Weights of a small GPT-style language model, trained from scratch on English Wikipedia: width 320, rotary positions.
Each number is 128 + 32 x the weight over its row's rms, rounded and kept within 0 to 255. Layers, rows and columns count from 0. The size above them is the row's rms in percent of the matrix's.

# layer 12 MLP down (transposed), 1088x320, rms 0.0542, rows 401-435, columns 64-127
size [106 101 101  96 101  96 101  97 104  97 107 107 101 103 102  94  98 101 100  95  91 100 103 101 104 104 100  99 107 104  98  94 102  95 103]
[[126 134 156 125 108 132  80  89 163 115 239  88 122  89 131  71 164 107 149  99 152  50 144 135 142 140 127 151 166 119 157 106 146  91 128 112 134 103 131 244 116 128 117 110 171  96 112 169  98 117 145 106 197 140 144 148 116 119 143 144 109  98 203 138]
 [ 90 121 122 103 116  95 107  98  77 114  97 119 159 110 120  69  93  74 100 115 109 106 130 118 130 173 123 104 158 100 105 125 168 141 165  92 130 167 138  81 168 155 155 190 121 161  99  74 183  91 141 134 178 139 178 150  99 115 174  98 135  92 124 168]
 [109 146 158 105  42 176  98 157 137 102 162 171  98 150 113 118 140 135 140 104 147 131 172 131 181 110 147 134 131 102 128 152  62 216  77 109 148 120  62 150 107 138 119 172 104 148 146 170 187  99 138 157 164 101 177 171 103 177 122 153 141 129 105 105]
 [ 70 125 162 117 112 132 145 102  44 152 255 161 117 149 153 128 153 145 105  91 104 163 152 143 177  89  97 126 168 105  93 174 163 131 149 162 108 184  90  68 127 150 143 133 138 123 119 150 143 119 152 110  74 203 112  76 157 109  89 105  80 122  66  71]
 [160  96 137  87 145 101  98 121 196 128 163 171 139 128  94 128 100  91 135 167  82 109 145 135 147 119 171 165 197 170 154 115 119 135 116 103 134 141 122 122 120 129  89  98 101 129 114 140  47 170 132 118  54  75 118 120  69 175 144  96 111 157 167 133]
 [142  99  86 118 165  90 136 122 138 189  59  78 154 114 179 189 105 102  86 127 123 160 126 107 142 146 131 116 139 143 143 135 120 128  98 187 148 183 128  49 176 140 163 110 127 121 105  78 139 158 181 148 117 162 155 147 146 153  67  87  89 139 183 150]
 [138 157 100  71 168 121 189 152 126 123 177 116  96  60 132 112 102 116  88 151  92 156  84 146 154 111 146  72 181 110  68  79 133 110 112 134 140 113 196 197 125 155 126 100 136 133 130 148 153 172 134 155  62 212 107  98 139 165 110  91 110 125 141  51]
 [147 141 138 104 156 132 120  68 158 156 143 111 146 148 135 136 117 101 139  35 135 152  62 160  79 139 105  51 184 193 145 115  97 165 190 101  50 138 109  13 156 154 200 149 119 110 102 107 126 110 134  80  95 141 186  62 138 126 111  62 142 159 130 147]
 [ 55 138 150  91  74 125 108 167 142 106 170 115 128 139 147 134 137 132 176  96  62 161 121 115 127 165 135 181  96  59 100 139 146  87 117 165  76 106  84 133 129 146 174 106 128 118 139 142 122 131 154  95  90 113 133 142 132 154 191 152 142 137 104  38]
 [177 120  83 121 198 114 178 156 119 137 144 188 112 103 173 164 155 166 128 116 111 155 154 107  88 157 146 123  91 134  97 116  90 143 146 145  90 121 175  55  88 158 137  92  87 111  60 101 124 108 143  70  65 161 134 145 102 115 121 143 119 116 138 182]
 [ 81 119 139 202 154  93 111 145 134 127  82 154 152 100  87 154 133 165 144 154 179 120  96 135 113 137  82  89 131 134 121 143 113 135  92 104  87  78 137  11 129  98 127  77 110 150  78  98 163 101 131 163  64 151 129 104 128 122 126 145 168  76 109 125]
 [156 105  76 140 120 100 144 164 171 119 144 144 104 130 167  88  54  65 153 138 144 147  97 136 152 130 151 140 166  87 176 166 120 130 157 141 140 135 120 163 168  83 146  93 115 159 140 137 188 143 121 120   0  75 134 131  89 132 150 208 145  94 127 142]
 [147 133 203  77 127 129 111 187 174 126 106 197 166 174 133 119 112 167 135 121 118 134 116 107 140 108 130 129 112  88 130 128 128 151 127  90 123 120  54 173  95 154 136 138  98 124 141 117 146 177 200 197 118 118 108 103 134  82  71 111  47 134 153 160]
 [143 136 133 157  96 114 123  91  90 138  73 157  56 159 119 133 187 136 126 124  96 190 135 114 123 132 124 171  71 115 131 136 107 127 133 130 100 110 109 140 165 161 130 116 129  43 144 159 176 115 117  83   7 133 115 152 162 134  83 140 144  58  87 132]
 [110 131 114 132 139 196 134 166 103 151 125 170  67 149  66 119 122 145 149 144 143 108 147 114 155 116 208 121 161 130 170  93 156 153  95  90  44 140 108  89 118 106 146 140 153 160 126 156 149 134  59 128 125 160 148 109 102  69 106 169 144  98 140 122]
 [126 118 164 102 114 147 149 106 133 183 226 146 115 112 115 139 116 157 132 116 109 119 137  96 132 114 152 176 134 124 140 145 119  84 127 156 105 113 119 176 104 111 116  82 174 124 162 141 123 160 173 135 117 123 167 159  96 147 124 209 154 102 127  63]
 [135 149  99 149 115 203 129  70 139 104  41 101 171 167 129  72 113 214 153 156  86 127 111  85 118 138 131 147 134 146 102 138 160 106 101 138 126 149 160   4 187 184 157  77 129 103  96 119  88 173  90 113 142 116 168 125 118 101 116 122  92 111 124 176]
 [148 172 152 150 128 161 137 161 124 200  82 128 153 139 113  96 123 134 135 144  99 102 152 138 119  88 131 202 164 143 115 125 103 143 133  38 134 155  96  99 134  67  59 109 180 125 132 117  99 171 172  93 111 161  90 158 116  74  89 128 161  69 110 148]
 [ 65 134  90 103  30  63 118 139 131 128 162 159  94 153 124  98  99 133 134 107 160 193  92 161 136 168 143 122 106  76 119 105 113 140  92 122 131 117  89 111 120 122 119 181 143 163 153  83 243  88 145 182 176 141 118 131 149 112 118 113  98 108 149 121]
 [157 107 126  82  91 182  94 114 107 178  71 128 149 137 134 150 105 100  74 166 131 126 118 124  84 112 139 141  85 139 188  75 144 154 149 155  98  30 136 151 153 180  71 147 101  80  85 112 160 139 136 182  77  96 159 105 153 146  93 131 129 119 123  80]
 [116  84  74 128  98  86 173 168  64 137 100 138 165 120 160 120  85 174 101  86 176 152 167 149 144 170 144 125 120 124 128 206 113 157  98 117 110  85  99  85 116  97 104 150 117 135 129 139 132 110 159 128 160 155 122 106 146 118 137  73 116 134 132 131]
 [129 194 107 138 121 132 141 141 135  99 133 152 117 141 137 107 172 122 138  99 135 179 158 147 173 119 132 140 105 158 118 124 141  77 141 108  78 149 159 126  73  71 124 124 149 201 113  80  76 139 128  63 159 127 134 156 130 155 158 135 127 223  85 183]
 [101  81 108 158 151  82 124 132 167 108 150 208 131 108 155 159 139 105 148 129 130 134  83 132 103 121 181 162  83  97 164 179 180 143 129 137 130 104 136 255 154 105 148 129 130 168 127 154  92 100  95 125  75 145 116 103  71 145 215  98 122 109 119 139]
 [109 112 145 180  99 156 158 143 106 158 164  69 140  86 108 158 196  91 140 175 135 122 100 190 153 147 130 205 175 187 117  75 135  87 144 109 132 162 115 218 146 151  98 138 111 150 150 111 111 135 125 117 120 123 130  47 143 147  95 131 153 157 143 124]
 [186  99 153 127 148 147  59 103  82 150 116 122 144 170 187 100 149 141  84 113 180 123 120  91  78  96 121 124 138 145 124 169 102 124 124 151 145 116 151  66 126 157 110  67 108 166 129 136  84 172  68 156 126  68 146 139 143  63 100 128  70 162 133  97]
 [180  99 133 103 161 101 102  97 175  78 128 137 141 144 129 144 152 110 178 159 158 103  97 127 147 118  69 141 146 105  88  62 119 140 146 133  86 164  94 128  98 124 147 168 142 181 169 134 108 124 165  74 113 119 128 124 153 146  73 138 118  72  70 111]
 [156 101 125  73 146 125 165 127 107 116  69 153 115 134 120 199 134 112 113 166 131 158 125  38 121 147 127 116 114 115 150 107 113 161 133 142 122 146 171 114 120  95 102 148 118  83 152 130  67  73 106 128 140  88 106 151 123 141 129 119 126 113 180 119]
 [ 85 179  34 119 101 146 122 112 126 101 161 150 187 158 131 164 130 219 133 123  37  95 115 143 134 118 145 135 148 135 105 190 177  65 115 117 104 131  92 168 178 169 166 109  85 121  88 125  74 165 208 117 158 121  90 219 114  85 161 120  71 160  84 131]
 [120  87 146 117 153  74 144 130 155 132  74 126 130  88 139 103  43 179 136  67 150 135  72 100 112 159 100  43 124 121 144 140 137 146 103  96 132 134 102  66 143  70 137 125 165 115 151 166 146 131 175  95 118  64 122 142 159  91 151 140 125  90 114 146]
 [114 157 156 114 155 135  90 190 201  96  87 112 163  85 128 126 136 170 119  91 115 105 110 162 137 145 114 152 186 124 103  91 108 115 136 131  70  84 118  76 156 140 160  89 140 160 140 146 145  93  86 183 126 114 118 157 134 158 113 148 128 127 140 120]
 [162 186 114  96 107  84 166 183 211 166 204 176  69 121  63 227 116 108 114 153 105 129  71 129 141 133 133 212 191 107 130  99 123 178 114  99 180 121 125 143 125  94 223 164 141 150 126 137 121 134  73 134  81 184 114 113 134 120 175 111 163 159 153  85]
 [176 155 146 200 162 188 157  98 124  82  80 151 133 120 121 154 116 102  66 133 166 134 147 117 107 104 137 137  61 141 131 111 146 110 115 103 100 102  97   3 168 106  98 120 183 152  88 122 142 148 160 117 194 129  59 164 124 139  49 154 128 106 111 124]
 [195 165 113 153  99  98 159 153 153 112  85 174 142 120 154 124 113  67 192 191 135 125 144 122 119 136  93 154 138  94 127 122  89 133 113 113 135 116 125  53 164 128 101 143 173 123 132 129 161 132 128 148 107 118 156 163 147 138 114 170  57  94 137 139]
 [156 157 132 107 192 107 149 107 123 140 105 122 160 135 138 120 109  84 146 201 134 147 106 195  57 136 104 118 124  90 151  99 126 137 134 117 118 146 110 111 120  96 119 103 124 112 158 143 113  86  97 135  96 147 112 117 138 126 111  82  90 121 129 125]
 [130  95  38 101  79  88 105 170 100 183 155 149 162  93 146  91 139  67 156  99  99 126 101  79  92 107 186 102 173 137 174 183 148 160 103 134 137 106  83 109 138 103 158 114  78  83  88 166  91 106  96 116 143  97  87 126 182 128 109 163  96 113 106 174]]
# layer 12 MLP gate, 1088x320, rms 0.0586, rows 402-436, columns 64-127
size [ 93 102  95 107 100 102  89  99  94 104 101 100 102 102  99  99 102 101  97 103  99  96 102  94 101 102  99 105 104  93  97 101 102 102 102]
[[118 152 134 191 103 171 106 132 171 106 142 115  90  70 143 122 111 142 131  90 132 181 138 171  94 136 160 119 148  90 131 152 156 102 158 152 170 208  96 132 180 132 147 109 116 108  82  77 107 117 163  94 109 168 207 192 131 177 125  86 126 148 141 101]
 [143 134 118  85 118 179 135 153 132 157 133 101 136 121 124 190  86  72 126  68 123 118 196 131 187 137 112  81  88 183  93 178  73 115 163 186 176 148 115 167  68 112 147  47 153  91 129 132 197 120  99 144 168 140 125 155 141 120 161 141 161 164 213 136]
 [ 57 154  96 156 171 137 138 201 129 135  99 200 126 171  54 140  83  96  95  72 116 191 153 127 111 112 117 108 132 138 178  66 101 123 116 140 130 145 126  99 138 108 109 145 136 130 170 116 129 119 146 148  90 128 137 140 110 146 156 171  92  56 135 113]
 [140 142 139 119 102 183 140 103  97  97 113  96 118 118 107 109 121 140  76  58  90 105 143 127  86  83 163 100  97 187 132 131  99 186 113 126 100 148 105 165 135 157  60 124  90 127 129 106  82 123 125 127 125 120 139 123  65 172 183 124 116 136 178 145]
 [ 83 113 134 116  92  94 108  94  96 160 124 124  88  96  92 144 171 112 137 166 177 102  91 145 176  84 133 102 141  98 132  67 111 171 183 110 106 116 143 111  88 167 151  86 161 159 104 101 134 109 145 142  93 145 110  96 142 150 129 139 127  91 100 163]
 [143 106 105  91  99 153 124 129 151 117 135 115  55 104  86 111 109 173 141  94 135 148 169 151 149 172 107 177 101 123 113 103 119 102 204 133 122 160 136 168 117 131  87 167 102 114  72 145 158 108 114 126 137 108 136 173  74 160 134 114 162 104 141 190]
 [150 133  88 130 139 140 143 183  71 147 164 225  69 141 124 133  96 145 143 103  98 137 162 116 147  72 103 117 147 123 103 153 135 165  91 109 154 174  85 150  76 126 136 155 127  97 133 138 119 105 115 179 138  79 120 141 170  91 200 116 112  86 108 120]
 [102  99 157 175  82 147 107 126 130 129 140 152 195  93 129 123 191 139 110  81 178 152  89  79  54 158 176 129 143 113 115 146 178 116 136 141  79 117 138 155 141 182 126 119  99 118 156 116 151  74 140 164 110  90 160 137  90 154 173 143 147 124 152 154]
 [104 103 194 158 130 145 141 123 147 120 204 182 148 120 133 163  65  71 132 119 174 172  94 127 128  71 152 101  58  91  75 144 178 154 163 138 170 147  98 114 148 173 110  85 109 119 174 126 123 165 142 125 135  91 144 133 129  94 104  94  96 114 126 172]
 [170  55  67 120  91  68  78 150 135 138 108 157 150 130 157 120  92 107  96 161 166 109  91 131 130 123 115 152 157 134 150 170  89 123 108 171 106 115 148 168 160 129 118 103 130 116 177 149  67 133 143 110  98 109 168 155 115 133 164 112  96 151 134  75]
 [134 121 121 112 159 130 103 153 113 150 130 128 124 157 127 115 151 113 132  34 119 151 112  92 121 120 130 154 138 135 110 110 148 171  93  98  37 143  86 148 150 147 151 158 183 122  97 118  91 123 128 150 115 137 142 134 122 181 173  63 115 173  99 114]
 [ 65 134 116  83 142 101  88  99 153  79 116 170 123 155 118 146 121 109 110 127 145 110 151 181 140 121 155 142  75 131 134 117 137 117 122 116 149 117 141 165 149 120 117  98 148 121 128  63 115 109  89 137 127 132 169 120  61 102 159 125  83 114  77 171]
 [115 108 126 144 145  89 104 127 111 140 138  94 128 118 144  68 130 105  92 116 183  92  92 126  74 164 112 185 142 181 218  97  88 170  92  95 116 128 146 185 128  92 145  88 137  95 135 118 132 109 171 136 122 126 149 137 140 106 123  73 143 129 174 179]
 [110  89 128 139 130 144 168 161 122 124 126 109 135 151 147 125 109 104 101  79 137 111 140 113  49 155 133  81 118 115 131 130 150 141 185 118  88 102 154 152 114 122 182 148 146 135 147 112 158 135 115  86 148 145 181 131 108 183 117 138 146 130 151  33]
 [ 93  97 148 102 135 119 101 118 152  99 135 104 110 117 131 134 113  72 141  95 122 151 122 120 119 147 102 125 124 134  93 161 131 101 111 153 169 140 200 129 127 101 116  42 130 151 152  68 158 107 128 157 121 156 112 134 135 103  93 136 119 136 169  87]
 [141 161  84 163 125 110 100 135 143 109 167 119 117  86 110 141 126 146 106 106  46 143  89 137 124  76 157 121 131 135  94 116 104 153 137 136 183 113 102 135 130 126 119 150  92 152 110 106 125 115 144 154 150 131 100  92  50 185 157 166 114  80  74 168]
 [114 202 203 163 153 156 118 142 135 183 133 117 169 165 120  94 135 108 125 150 158  80  83 151 183 106 108 182 166 127  91 184 132 163 106 104 163 159  93 107 141 146 123 155 121 125 118 136  89 134  88 149 145 185 127 139 166  91  99  86 121 135 111 173]
 [102 138 151 211 143 163 138 163 125  96 119  84  85 100 173  97  99  85 109  96 188 141 108 130  91 128 163 119  91 119 150 132 160 188  77 115 126 145 110 107 197 220 137 134 118 113 162 182 143  76 197 114 149  99 140 159  66 180 123 134 117 143  93 119]
 [126 164 105  74 178  30 112 152  99  79 110 181 113 167 113 123 102  76 100 134 114 136 125 130  94 109 174 109 121 151 156 162  99 157  86 144 107 179 141 101  81 180  87 160  85 112 131 118 124  90 175 149  98 135 140 144 132 180 126 124 181 147 127 156]
 [ 65 113  87 135 157  66 116 121 102 126 156 138 124  85 110 124 158 164 106 136 156  98 119 194  39  88 138 131 106 104  97 128 119  82 116 132 143  72 210 128  81 143 141 163  97 107  91 103  62 141 110 137 131  61 145 142 104 194 101 103 143  72 127 120]
 [ 70 156 161 117 150 152 116 184 156 123 135 124 112 103  61 108 116 131 135  87 134 184 150 125  91 128 106 120  95 111  73 150 175 181 131  93 117 158 129 144 145 148 181  84 106 185 112 124 145 123 146 145 158 136 146 111 157 219 217  54  89 153 149 156]
 [126 115 138 162 112 149 112 113 132  82 131 165 186 136 157 118 137  97 167  70  85 104 109 154  98 134 161 148  93 176 151 176  95 145 140 123 101 212  94 122 172 143  98 156 176  69 150 145  99 136  77 136 140  96 125 102 132 101 137  88  72  60 130 171]
 [ 88 150 131 129  70 171 103  78 152 114 129 174 148 114 101 127 146 102  95 134  99 122 123 153 112 130 132 101  90 136 131 109  82 147 126 130 154 132 140 141 183 113 113 145  96 109 203  55 179 132  92 121 127 118 144 199 100 128 148  88  87 134  17 110]
 [109 105 146 139 127 176 158 147 101 114 151 164 117 105 129 124  92 142 122 142 100 135 142  91  79 171 137 144  61 132 142 127  98  88 159 118 128 152 124 156 136 170 160 183  80 101 133 131 145 119 137 123 138 145  88 170 116 106 151 113 131 125 110 161]
 [187 138 117 150  89 118 107 169 120 139 154 111 102 131  99 177 142 139  97 148 121 111  88 115 126 131 120 111 114 150 133 143 113 149 102  90 141 141 110 154 156 122 110 128 143 104 121 145 119  75 161  97 145 139 133 164 136 142  93 144 103  59  84 151]
 [ 94 106 166 118 111 162 174 185  68  99 144 126 152 126 171 118 150 120 125 120 178  89  99 140 164 125  88 148 131 129 157 113 149 184 184 151 135 147 149 122 114 153 153 140 119 121 115 169 119 174 121 138 153 133 143 117 146 149 119 124 126 149  98 164]
 [144 167 141 199 172 171  99 158 142 118 214 182  97 137 141 143  90  72 163 114 109 105 104 134  84 124 111 143 119 142 145 136  86 137 187 121  83 100  98 111 102 160  80 132 162  98  84 115 186 100 150 104 104 105 179 127 151 123  76 109 172 131 159  88]
 [ 70 128 154 135  90  96 127 198  81 154 153 144 170 201  96 118 157 136 192 144 155 113 128 104 140  62  93 167 140 142  92 108 122 100 118  73 133 118 145 162 119 100 164 134  76  90 148 142 142 139  84 178 161 172 189 135 118 149 175  59  73 125 149 181]
 [135 136  91 124 105 141  77 159  87 116 100 109 136 164 114 177 129  68  57  99 144 116 104 137 125 125 127 154  98 131  90 135 112 178 169  97 146 158 156 145  63 177 160  36  87  84 175 109 130 150 126 139 139 134 109 216 151  82 121 117 138 105 129  74]
 [122  89 103 141 132 128 101 115 129 113 113 155 100 139  54 138 137  94 124 106 148 200 101 106 140 103 141 120 184 138 129 132 111 172 184 145 139 108  84 132 102 146 147 102  74 122 112  94 134  82 112 151 155 164 127  74 133 124 111 117 129 112  92 138]
 [ 89 110 115 195 131 131 194 138  98 148 154 178 141 102 167 141 119 153 189 162 160 128  80  53 135 178 149 106 169 160  95 157 161 167 114 128 144 159 168 110 110 107 131 182 140 121 130 151  86 144  91 107 104 120 145  99 150 116 129  76  78  28 114 116]
 [ 84 153  97 127 136 109 131 101 142 133 137  98 183 165 146 138 113 126 164 120 141 158 104 122 182 133 109 135 138 159 147 145 116 155  94 133 155 125 132 129 175 171 172 162 105 136 137 105 131 138 171 151 130 125 121 148  87 168 159 104 172 163 119 124]
 [131 133 142 146 145 137 137 107  90 115  89  90 158 100 144 132 136 193 122  69 150 152 126  58 145 135 124 168 161 156  86 177 144  76 165 129 198 179 172 149 105 127  86 154  83 135 136 139 177 212  76 145 148 142  68 135  77 114 186 128 131  96  86 170]
 [ 84 141 153  81 165 133 113 146 126 143 165 151 104  57 156 117  85 113 104 135 146 204 153  83  30 131 105 106 156 180 161 197 130 210 136 131 135 141 120 156 146 118 150 158 160 213 117 107 177 140 113 154 151 151 134 137 128 141 166  99 115 129 110 186]
 [ 64 140 131 101 138 131 107 108 115 104 187 118 126 122  91 151 102 175 112  76 165 150 132 126  40 121 132  95  99 135 200 129 144 159 127 155  79  81 153 141  52 168 183 118  88 103  81 136 132 117 157 133 204 159 147 100  92 192 138 101  63 159 163 122]]
# layer 12 MLP up, 1088x320, rms 0.0583, rows 402-436, columns 64-127
size [101 102  94 105  95 102  99 103  94 105 103 102 105 101  95  98 100  97  94  94  98 107 100 108 104 101 100 106 100  99  94 102  98 103 111]
[[ 54  90 137 123 107 116  56 165  72 117 111 135 179 210  73  70  99 161 106 161 153 121 120  88  98 108 105 165  63 158 137 125 165 176 154  90 119  63 132 146 124  73 101 197 144 122 125  75 153 131 180 120 132 169  94 173 135 123 146 108 147  88 130 160]
 [145  84 129 155 196 103 150 157 158 129 142  97  98 152 122 110 145 139 126 140 198 136  73 156 127  77 130 155 129 141  88  93 130  61 146 155 117 140 162 136  94  79 188 111 123 107 163 128 128 152  87 175 124 169  75 147 169  80 145 123 124 164 100 177]
 [100  60 185  93 146 126  87 148 134 124 129  71 191 136 152  89  82 131 129 153 166 116 110 162 113 125  44  68 109 120 154  92 107 128 174 132 102  92 146 122  81 176 124 162  61 104 134  72 103 142 146 124  96 112 178 138 116 125 159 109 122  91 119 106]
 [157 161 103 119 143 181  82 114 129 103  90 143  78  66 110 149 149 121 139 142  95  73 142 166  94 103 204 109 131 116 143 122  87 144 103  98 149 138 125 152  79 188 167 116 165 155 189 157  98 138 155 141 142 117  72 135 122 119 121  83 140 174 132 180]
 [135 156 151 167 136 136 127 116  94 136 142 141 120 147 112 161 111 180 163 104 168 121 103 102 156 120  92  99  88 135 113 135 141 195 135 190 156 179 105 107  57 127  67 145 127 129 159 189  86 101 126 165 141 162  98 137 122 125 122  83 102 125  75  79]
 [112 165 139  87 144 102 185  95 126  74 118  66  39 129 122  88  94 113 119 129 132  84 123 107 143 140 109 131 105 102 145 113 130 128 131 122 122 133 116 113 132 142 180 138 117 172 179  57  78 144 103 123 106 111 137  99 130 108 111 120  94 154 111 130]
 [158 134 112  63 128 128  76 154  72  94 113 161  90 139 152  93 150 133 144 161  70 119 158  91 158  94 151 158 181 105  75 126 147 150  91 112 137 130 159 152 132 142 100 180 114  73 161  99 170  38 181 140 107  86 139 128 182 109 128  66 123 188 168 120]
 [117  97 144 198 198 143 122 102 136 158 126  69  21 123  73 117 112 127 116 124 174 128 109 183 118 113 118 165 100  98 123 137  83 117 132 168 117 113  75 115 167 112 106 126 143 157 110  95 117 142  67 113 101  71 154 175 111 166 129 136 124 124 183 122]
 [113  84 108  71 124 148 129 105 155 137 140 145  81 140 122 120 121 103 176 123 108  86 160 154 138  94 188 118 100 120 113 111 142 103 180 118  67 128 143  88  95 142 156  91  84 180 102  85  83 197 108 126  80 123 143 123 132 141 109 112 160 103 187 187]
 [134 101 110 142 142 154 138 120 121 119 145  85 164  91 120 132  81 108 129 146 156 109 119 102 132 158 166 199 105  78 116 127 126 140 137 192 127 164  80 143 191  60 154 102 171  73 155 142 118 140 164 134  74 103 128 112 168 182 135 133 128 140 150  85]
 [122 144 124 132 127 107  88 148  97 111 140 146 159 184  85 123 122 141 182 102 127 111  87 152 111 139 101  80  55  81  97 146 134 105 104  67  75 142 200 139 115 136 163 122 163 107 104 168 141 172 150 109 151 140   6 109  83 136 152  89 144 137 126 120]
 [ 82 132 167  85 107  70 167  95 108 154  94 126 102  94 142 173 106 138  55 183  85 109 110 188 141 124 100  63 148 135 106 121 178  85 130  72 145 136 129 109 169 171 132 145  58 102  80 106  91 117 122 154 182 128 117 134 127  77 145 126 115 114 108 150]
 [119 140 149 165  75 141  55 132 127 164 113 124 105 167 132 121 157 110 117 119  58 129 153 136 108  66  99 113 150 117 146 161 121 118 104 141 106 128 153 132  66  84 133 158 111 118 140 131 117  60 180 124 126 149 141 175 159  91 152 106 208 192 100 122]
 [103  91 100 137 162 152 123  82 143 143 103  58 118 200  86  97 135 143 118 163 161 152 118 137  51 141 133 126  81 167 107  87  89 179 102 106 111 149 101  99 133 137  70 146 117 156 104 120 121 129  64 144 121  61 137  77 131  82 105 184 103 121 144  97]
 [143 113 111 147 148 126 136 134 174 152  92 135 156  95 148 128  64  88 153  86 144 171  76 110  87 148 111  98 106 108 113 129  63 149 101  89 123 146 154 104 131 166  87 156 123  94  84  92 169 124 120 113 121 125 112  79 169 158 130 133 173  95  90 143]
 [138 171 114 140 128 156 143 150 107  54 151 146 165 155  40 150  92 203 156 118 165 107  74 141 126  98 119 146 112 102 107 136  99 186 152 132 107 150 164  94 163 122 127  11 167 126 122 149 143 100 142  93 145 104 146 140 155 173  98  59 130 107 129 140]
 [100 134 161  74  85 140 119 104 166 112 142 156 140  66  74 136 109 116 130 119 106  61 120 112 109 158 169 120 113 133 183 139  95  99 148 118 132 135 170  94 195 150 132  74 132 122 129 159 169 128 183  78 125 183 112 129 117 120 133  87 100 187  94  86]
 [124  98 139 172 169  91 130 106 126  95 138 157 140 114 163  93 131 128 158 127 130 122  84 147  81 130 156 124 142 146 145 180 143 123 105 148 167 130 182 116 117 149 107  55 131 125 116 131 146 172 132 138 102  95 101 102  70 112 118 148 198  69 118 126]
 [ 99 139 159 135 104  92 142 168 119 159  88 127 128 109 134  96 148 126 111 122 136 134  51 106 129 121 151 133 102 110  49 126 126 122 168 152 121 123 119 133  91 186 128  87  75  28 131 154  60 106 118 151 157 145 155 169 137 118  36 143 117 127 137  85]
 [ 94 121 141 118 191 104 166 154 154 161 124 100  91 121 149 112  88 161 103 170 118 110 149 151  84 181 183 141 157 114 116 123 123 107 109  80  61 118 127 109  79 129 122 133 134 160 179  91  71  99 130 137 147  83  92 160 113 109 141  92 143 133  94 179]
 [ 88 120 170 205 108 146 133  97 118 131 118 153 135 135 173 117 129 163 109 142 197  74 111 118  77 127 159 164  90 101 172 112 176  63  99 117  86 101 142 130 146 123 103 148 119 107 117 132 162 102 159 144 130 143 108 123 117 123  85 135 155 131 174 109]
 [103 177 105  85 105 164 147 103 123 179 129  61 107 140  94 164 116 161 127 148 131 140 146 135 184 120 151 125 106  79 175 136 123  69 167 161 153 154 137 132 113 115 168  86  92 176 119  72 120  74 120 157 146 115 129 126 144 149 128 103 139 159  77  85]
 [161 187 140 122 152 175  81 140 114 140 111 123  89  73  65 122 200 152 158 143 176  82  70  61 125 166 111 146 166 112 115 114 133 185 138 108 124 166 220 101 127 100 140 163 119 140 110 160 140 133  74 134 171 146 172 138  88  44 123  74 226  92 120 164]
 [ 82 149 121 159 139 124  53 161  90 123  99 107 157 107 177 110 162 176 124 125 114 127 113 104  82 140 122 158 105 200 118 151 122 132 118  68 121 127 158 100 146 174  81 177 139 132 146 129 120 177 102 125 124 158 133 122  90 145 169 167 135 158 142 153]
 [125 140 133  94 122 116 129 138 171 112 135 156  88 138 114 170 149 126 108 141 168 128 137  88 122  66 172  95 151 192 127 149  50 108 151 134 151 147 130 107 137 124  86 134 101 135 150 178  99 133  66 139  90  75 132 135 130 146 158  90 146  83  89 132]
 [152 111 127  76 180 142 105  84 173 161 151 130 139 159 180 132 100  90 136 139 125 189 146 137 137 123 100  90  64 128 184 188 171  57  56 116 122 119 103 153  87 151 101 151 132 103 129 125 126  49  93 133 121 125 143 154 114 172 165 156 113 127 129 124]
 [139 168 117 129 154  87 178 137 131 122 119 170 122 127 127 156 216 124 124 152 187  76 105 203 131 146  94 115 181 179 117 159 157 139 164 138 112 125 154 112 198 136 123  81 134 190 129  97 116 159 132 102 142 201 122  92 110 122 168 153  86 165  91  61]
 [153  80 146 149 154 193 110 125  96  79 115  87  97 131 187 163 112 112  83 157  99 110  83 107 101 176 126 181 142 124 127 107 195 167 177 122 147 121 141 148 165 138 123 166 118 146 133 125 137 118 133 139 108 131 109 154  85 175 153 168  65  78 134 140]
 [187 117  93 111 136 110 139 114 126  94 113 133 131 108  99 176 146 113 153 147 127 113 113 184 130 144 165 157 145 145 104  99 147 141 176 127 127 135 173 149 104 123 130 151 114 129 118  73 147 112 163 149 175 136 103 133  74 121 112 128  99 152 118  82]
 [103  90  86 163  59 156  88 153  68 140 150 103 109 137  78 192 159 103 193 128 162 124  95 163 124 124 147 143 179 156 169 136 111 127 129 113 128 151  62 175 156 138 126  65 128 105 133  99 103 180 126 127 109 141  83 118 161 168 171 130 132  93 112 181]
 [183 141 142 118 198 117 146 200 167  86 140 219 165  65 121 121 158 153 140  92 155  71 156  91  66 174 121 131 139 101 145 104 125  87 133 127  94 136 127 128 136 118 179  94 109 144 196 111 105 153  97  78 113 130  74 149 107 104 110 146 112 137 136 104]
 [140 150 136 146 139 149 134 133 107 147 128 118 168 177 151 162  69 166  88 127 129  76 135 123 121 199 160 120 105 106 169 127 161  96 143 131 126  93 105 117 170 130 121  62 153 147 170  76 101 153 136 120  61 135 167 110 127 144 147 158 158 182  98 110]
 [ 72  81 113 219 126 126  78 178  57 144 100  61 176 153 161 135 111 147 122  95 121 124  44 169  98 153 150 143 137 135 138 119  50  95 135 121 143 107 118 113 147 152 247 141 153 113 112 134 147 128 108 142  87 161 161 157  97  95 158  85 145 142  74 137]
 [116 171 149 147 150  59 155 155 189 129 126 122 128 125 126 180  77 134 190 152 116  97 132 130 100  75 141 146 168 169  83  97 141  60 164 136 110 114 114 137  84 167  89  71 125 112 121 150 155 100 111 134  77 124 147 108 129  77 117 103  45  82  94 119]
 [134 146 120  82 175 106 154  63 199 123 133  58 132 147 137 119 104  85 118 177  91 126 158  92 145 132 197 119 166 168 105  92 133 134 138 159 147 103  89 110  83  91 183 148 136 184 112 131 159 142 169 119 176 124 150 114 121  99 169 150 132 105 174 174]]